config.yaml
positions: "rope"
rope_theta: 10000.0
rope_fraction: 1.0
attn_scale: 0.125
tie_word_embeddings: true
beta1: 0.95
beta2: 0.95
decay_fraction: 0.693
batch_tokens: 32768
train_tokens: 224800000
dataset: "wikipedia_en"
Each number is 200 + 40 x the weight over its row's rms, rounded and kept within 0 to 999. Layers, rows and columns count from 0. The size before them is the row's rms in percent of the matrix's.

# q: layer 6 attention query, 256x256, rms 0.108, rows 63,127,190-191,254-255, columns 0-127
# k: layer 6 attention key, 64x256, rms 0.108, rows 62-63, columns 0-127
# v: layer 6 attention value, 64x256, rms 0.146, rows 0-3, columns 0-127
# o: layer 6 attention output (transposed), 256x256, rms 0.133, rows 0-3,64-66,128-130,192-194, columns 0-127
q190,167,161,226,195,130,184,164,201,185,207,213,249,166,237,211,81,202,222,205,227,195,190,198,135,254,247,142,178,127,234,83,189,173,298,179,219,162,118,165,234,201,269,190,198,232,215,157,218,187,295,203,171,252,294,150,256,131,164,228,142,197,222,133,230,188,193,295,106,184,230,223,232,196,169,164,209,161,203,207,215,195,153,167,232,213,212,190,185,245,194,174,122,201,154,169,218,267,197,216,241,181,165,189,174,258,166,231,214,212,192,207,198,190,168,163,183,148,242,176,179,138,202,285,198,162,227,184,260,252
q254,083,175,222,162,210,208,137,185,197,185,271,187,193,169,239,208,202,182,240,205,170,150,283,200,195,249,166,214,107,164,166,171,128,258,157,176,175,229,206,236,191,207,194,226,153,227,180,209,152,179,200,150,164,202,205,195,215,222,213,234,184,219,247,166,157,110,204,245,201,171,128,161,225,144,208,215,232,162,196,193,192,151,242,252,223,214,205,178,159,251,221,165,232,187,202,265,200,192,186,201,222,262,216,171,193,188,240,213,229,236,233,100,236,227,259,146,202,186,235,178,277,262,181,226,132,184,187,214,232
k62,134,297,210,194,225,203,218,231,207,219,152,210,230,247,221,186,232,282,192,210,229,229,204,219,184,161,198,128,167,224,208,176,177,101,231,239,199,229,196,149,198,195,158,189,243,165,188,160,187,271,195,133,200,193,159,151,189,203,157,141,191,220,174,265,151,209,158,210,207,152,231,274,224,225,255,190,199,252,198,272,181,266,199,236,197,259,172,182,306,183,284,178,219,204,200,229,244,195,178,232,144,229,163,167,156,174,179,206,231,181,205,251,230,174,216,141,171,246,265,203,220,187,279,264,197,116,145,221,261
q63,068,181,187,179,183,166,137,195,211,275,188,179,316,145,111,163,205,207,251,212,158,233,173,126,197,208,249,205,259,189,223,187,194,246,163,169,212,175,172,184,203,238,220,176,195,222,192,142,161,241,215,185,162,152,137,261,210,178,153,178,137,219,254,226,165,191,157,185,256,209,208,202,154,141,216,172,120,197,187,222,179,147,236,180,219,184,280,235,240,205,191,190,223,252,127,242,180,163,212,128,177,216,203,226,215,236,179,215,146,195,170,187,240,221,274,239,137,227,149,203,243,254,168,103,210,181,175,199,183
q127,066,228,199,136,203,123,196,201,255,226,262,233,204,243,213,126,203,203,170,197,186,36,251,202,161,201,185,217,225,209,159,277,226,203,211,169,168,243,237,172,190,210,187,195,213,195,184,170,183,152,245,210,173,176,203,217,220,211,160,210,188,187,251,198,147,209,243,160,216,216,220,259,234,232,220,256,211,209,241,159,286,146,147,212,241,146,202,160,253,154,185,135,193,226,229,182,216,178,209,189,141,199,258,282,249,197,227,212,174,202,178,198,234,213,214,268,171,260,196,180,202,277,161,204,153,158,179,222,233
q191,168,163,238,128,217,218,223,250,258,235,170,162,187,178,192,116,214,194,204,90,189,178,275,175,155,193,206,226,207,193,193,181,215,298,187,203,258,133,191,184,227,227,188,167,226,134,215,144,206,175,201,163,228,219,185,191,226,202,208,285,198,190,214,184,159,173,161,207,191,190,207,129,198,180,241,229,200,225,260,98,175,176,217,255,111,130,149,153,215,125,211,214,188,185,213,163,231,109,207,155,212,163,228,203,218,221,194,189,206,241,264,230,225,162,185,172,277,207,170,213,220,186,244,191,173,160,152,230,259
q255,070,236,197,274,208,200,108,187,262,264,81,237,222,184,165,173,179,156,111,199,203,145,120,165,155,129,187,191,252,239,260,189,172,173,246,157,171,208,260,244,199,209,243,226,194,226,183,150,125,242,262,226,209,174,228,232,179,204,123,223,159,202,199,218,122,256,213,166,204,156,166,167,312,217,266,210,191,217,224,246,151,154,263,131,268,203,176,195,183,145,181,203,171,110,229,182,215,153,260,190,160,163,167,177,191,211,228,190,235,121,226,202,210,188,152,252,135,225,196,211,171,221,247,180,174,234,182,162,186
k63,138,174,208,183,183,216,167,170,228,149,226,185,205,178,192,137,148,205,202,148,221,212,140,166,234,263,165,176,209,209,130,182,205,148,213,183,198,234,152,252,234,236,166,139,212,178,110,206,268,111,197,189,229,167,175,152,205,91,223,226,213,179,264,186,188,215,243,227,137,243,200,178,184,207,174,125,196,196,154,156,166,184,200,208,224,238,109,186,203,152,294,189,257,184,143,157,237,138,178,207,123,197,260,134,179,156,119,142,167,248,125,248,221,242,218,194,170,228,226,208,153,265,151,209,257,226,218,222,246
v0,100,238,158,217,202,173,189,169,269,205,182,201,224,216,221,213,168,157,148,250,163,245,191,202,205,212,256,184,112,150,182,232,252,204,212,168,65,169,132,185,210,142,194,206,202,169,166,218,172,218,173,179,194,156,177,241,165,229,308,240,162,181,268,183,174,201,251,216,211,163,164,209,134,257,152,152,184,243,168,245,162,243,224,237,197,247,251,186,245,196,137,158,196,214,233,290,212,205,266,98,267,230,175,163,267,248,259,176,180,225,203,137,170,166,217,175,185,201,209,92,192,190,184,220,196,203,246,185,212
o0,099,205,186,232,185,127,205,162,152,182,290,207,213,200,151,146,213,188,279,162,243,220,226,198,168,131,296,210,199,226,261,192,245,241,200,101,199,222,156,189,217,212,184,218,240,184,260,159,143,190,205,117,251,177,182,148,192,209,243,245,242,230,194,195,200,129,185,156,179,133,185,105,252,185,253,176,200,179,224,149,266,209,197,217,230,210,230,193,258,153,199,206,173,223,202,130,151,260,188,160,157,238,196,165,116,219,174,260,253,131,240,137,280,169,231,246,205,192,145,286,169,233,225,160,224,232,161,187,118
o64,090,148,237,184,122,210,207,114,190,174,236,199,186,155,191,209,207,230,197,229,165,234,218,218,245,173,202,256,219,186,223,189,154,186,152,185,234,168,192,181,239,155,217,170,157,244,126,199,220,183,281,179,219,249,169,236,237,191,170,241,198,203,170,294,137,300,231,223,236,214,188,221,137,171,233,254,217,163,187,188,211,176,193,244,212,166,228,173,197,239,159,122,175,208,116,178,169,228,221,217,223,226,120,179,251,159,257,254,258,173,182,202,123,207,254,208,190,165,209,195,183,205,153,242,324,197,154,202,218
o128,111,221,208,194,202,195,247,273,240,217,164,178,174,202,190,189,226,230,197,126,182,182,163,223,159,218,265,223,172,158,153,230,246,144,144,227,237,124,183,236,234,239,178,175,205,169,242,153,164,184,168,223,177,262,273,225,216,212,192,177,184,191,215,140,192,172,151,205,184,199,176,236,162,200,194,215,171,279,187,255,209,228,133,237,218,176,186,211,176,258,236,256,186,176,268,194,181,190,111,218,233,150,289,208,205,221,205,150,164,222,234,229,175,231,164,209,184,235,241,212,209,162,261,223,176,95,185,142,198
o192,097,191,266,218,241,195,226,153,254,136,224,222,221,168,191,170,194,232,190,156,191,193,167,255,243,179,102,90,302,216,252,197,199,214,275,172,215,194,267,169,204,197,275,242,86,230,190,251,234,182,252,233,211,217,162,208,231,180,194,229,228,227,238,182,227,213,228,213,204,205,248,212,258,211,177,258,235,182,209,174,247,215,201,202,184,217,200,208,209,233,195,148,231,211,202,184,276,177,246,187,248,100,207,189,219,192,243,123,187,227,156,190,137,216,150,247,158,185,187,227,257,199,175,187,180,267,162,270,187
v1,097,254,175,166,274,195,222,246,332,171,217,138,164,219,229,342,177,207,232,139,191,228,229,153,233,175,172,171,249,239,220,135,270,258,209,217,240,181,186,202,180,231,163,226,187,199,222,109,186,238,223,230,198,189,226,259,160,257,164,283,223,181,300,214,241,204,181,173,213,133,244,188,202,236,248,233,195,153,203,202,279,216,132,200,164,188,166,178,231,230,194,195,189,239,224,159,141,183,191,173,184,244,210,210,253,188,140,167,171,230,218,210,112,250,180,213,209,184,216,183,233,213,136,197,203,203,230,218,167
o1,092,185,201,236,122,146,257,249,149,201,138,163,236,183,171,151,169,175,176,172,215,309,185,194,172,189,256,175,188,180,214,246,215,126,169,187,141,204,197,220,252,181,187,257,141,258,266,198,207,200,195,174,189,182,149,194,182,195,219,169,255,140,184,259,213,243,240,136,175,212,176,135,254,164,173,147,188,197,191,239,241,206,167,186,174,169,181,234,192,170,190,195,127,183,207,169,255,184,157,157,136,129,159,238,238,213,187,195,166,221,216,197,225,197,244,183,165,218,223,149,240,256,178,149,191,224,179,189,291
o65,095,243,187,226,127,241,154,220,247,193,202,257,182,236,206,198,199,254,170,172,176,95,204,188,208,238,111,140,202,292,182,159,129,195,186,229,249,238,181,202,221,215,211,176,223,147,149,168,181,231,154,181,252,221,215,269,234,198,219,165,145,204,136,102,197,157,180,273,183,234,159,164,227,159,145,196,200,158,210,199,202,217,290,205,254,152,190,118,192,210,235,269,257,177,187,255,204,132,232,204,275,149,203,147,186,307,177,285,207,229,155,183,236,211,253,221,174,165,211,167,185,211,199,142,136,194,203,180,123
o129,109,188,173,248,210,206,166,172,173,223,267,161,187,165,227,271,175,275,251,164,164,182,216,180,219,199,322,235,184,230,181,204,174,197,213,177,247,194,179,162,133,174,125,239,218,183,192,179,145,230,252,277,191,269,160,212,198,190,158,161,193,148,175,178,113,152,177,249,202,102,205,183,174,184,156,237,241,189,162,258,177,156,181,224,224,200,253,187,156,210,240,214,199,178,160,212,173,265,238,151,237,226,206,178,191,176,200,173,248,244,177,170,188,186,234,256,227,306,214,193,241,209,200,239,164,222,285,205,212
o193,098,140,304,214,243,197,155,184,174,217,280,226,276,216,222,204,227,136,143,244,294,171,134,211,112,188,180,257,155,158,224,248,245,160,240,191,177,198,261,187,198,224,226,224,195,232,185,177,258,131,220,151,229,157,169,179,288,174,278,265,202,254,218,213,212,265,245,146,261,184,235,232,184,237,207,134,156,188,208,214,200,255,203,193,168,212,226,170,171,223,116,173,204,210,176,247,191,205,223,198,178,174,200,214,207,168,194,161,290,229,267,188,253,132,209,215,226,158,119,221,174,123,215,230,188,236,189,219,215
v2,098,218,116,224,258,248,227,164,242,177,253,168,219,166,133,211,178,235,182,194,251,193,188,243,220,261,241,186,201,204,307,253,201,169,242,157,201,257,180,207,252,144,156,160,192,222,147,209,175,148,266,123,257,174,185,231,152,216,121,170,248,232,225,183,171,182,195,244,199,173,257,266,230,254,163,147,184,213,184,218,147,189,179,200,137,263,206,189,159,202,233,216,234,178,203,137,244,228,204,153,144,257,160,250,247,234,217,175,185,183,190,212,224,233,181,189,161,246,170,170,259,197,222,244,167,207,140,234,192
o2,090,193,219,158,106,216,244,214,223,139,172,145,205,151,187,239,210,105,192,156,237,220,309,149,192,188,146,218,192,203,205,150,124,163,208,235,236,220,218,263,221,276,206,188,304,209,241,133,219,233,202,263,134,177,188,125,216,222,246,143,222,220,232,189,179,171,178,244,239,181,243,199,205,199,158,175,240,216,122,245,247,268,173,213,205,145,235,208,186,219,185,226,254,152,219,252,122,135,190,263,210,109,242,208,235,245,188,265,256,176,161,156,208,211,250,228,243,170,203,216,263,155,113,258,164,178,191,141,217
o66,094,220,197,145,196,244,184,210,152,249,167,225,181,159,208,229,210,190,170,178,106,246,165,224,209,190,177,171,182,167,77,280,206,252,196,268,195,161,244,181,126,130,214,183,190,228,183,199,176,115,228,156,226,223,245,172,176,144,209,272,241,218,184,194,204,170,175,232,200,254,194,210,156,89,241,230,229,191,266,188,257,156,88,195,180,193,162,159,250,187,208,211,170,221,245,236,201,219,164,223,197,170,164,167,190,172,221,193,268,192,168,201,241,219,221,264,267,241,228,202,206,200,202,174,198,188,225,159,236
o130,107,202,218,286,199,134,235,216,221,195,162,234,210,185,265,212,201,275,183,296,201,211,209,122,185,160,195,198,205,178,245,168,182,168,173,142,212,155,130,198,232,244,206,252,200,185,188,216,212,200,255,199,257,202,282,264,168,178,160,181,137,227,234,202,179,209,245,140,224,216,174,187,213,174,197,229,150,207,195,253,150,193,234,127,185,283,166,211,274,190,155,198,181,213,178,226,227,184,216,135,207,153,183,202,186,224,189,170,207,172,251,250,209,219,227,134,153,182,191,233,216,216,224,191,274,214,238,249,236
o194,093,194,183,190,168,164,166,236,169,196,201,133,262,231,253,132,279,197,228,244,280,121,243,247,208,243,127,196,224,242,171,206,234,231,169,185,201,152,177,198,227,175,208,180,194,243,181,175,176,241,204,210,258,184,181,178,174,164,196,208,190,169,185,176,267,299,176,159,191,291,238,237,299,235,190,252,203,215,168,133,207,228,240,167,277,126,188,183,135,238,185,149,150,281,227,180,131,237,168,145,178,212,207,176,199,213,219,296,183,172,190,201,180,128,227,236,236,178,179,220,177,233,228,176,213,169,228,203,215
v3,099,239,214,232,252,180,224,192,207,201,153,232,139,266,181,191,204,137,229,253,157,208,231,233,163,196,153,179,195,171,202,231,215,187,154,227,186,268,140,195,268,247,185,213,136,226,175,327,123,183,255,177,176,202,179,183,220,251,150,264,161,144,221,152,179,156,181,224,134,222,246,234,250,251,232,222,184,161,285,184,232,195,203,199,147,224,219,207,167,129,115,215,212,238,143,157,315,208,194,235,159,163,200,173,213,218,241,100,206,171,216,174,266,206,220,235,194,131,235,215,231,185,147,169,263,225,217,210,211
o3,087,227,168,234,185,194,144,212,190,197,249,216,177,195,226,118,211,223,190,226,210,206,250,241,232,191,224,249,226,174,221,221,124,218,214,164,212,197,147,201,207,191,199,145,190,181,254,113,184,133,200,223,242,153,201,233,202,191,226,210,173,160,218,226,262,146,183,275,95,249,234,179,214,97,94,112,181,122,147,236,196,194,185,228,187,144,201,181,158,134,197,198,221,135,141,282,168,223,195,176,187,181,124,199,131,183,270,213,153,201,242,162,268,253,139,209,201,190,229,258,241,241,212,245,187,243,161,216,180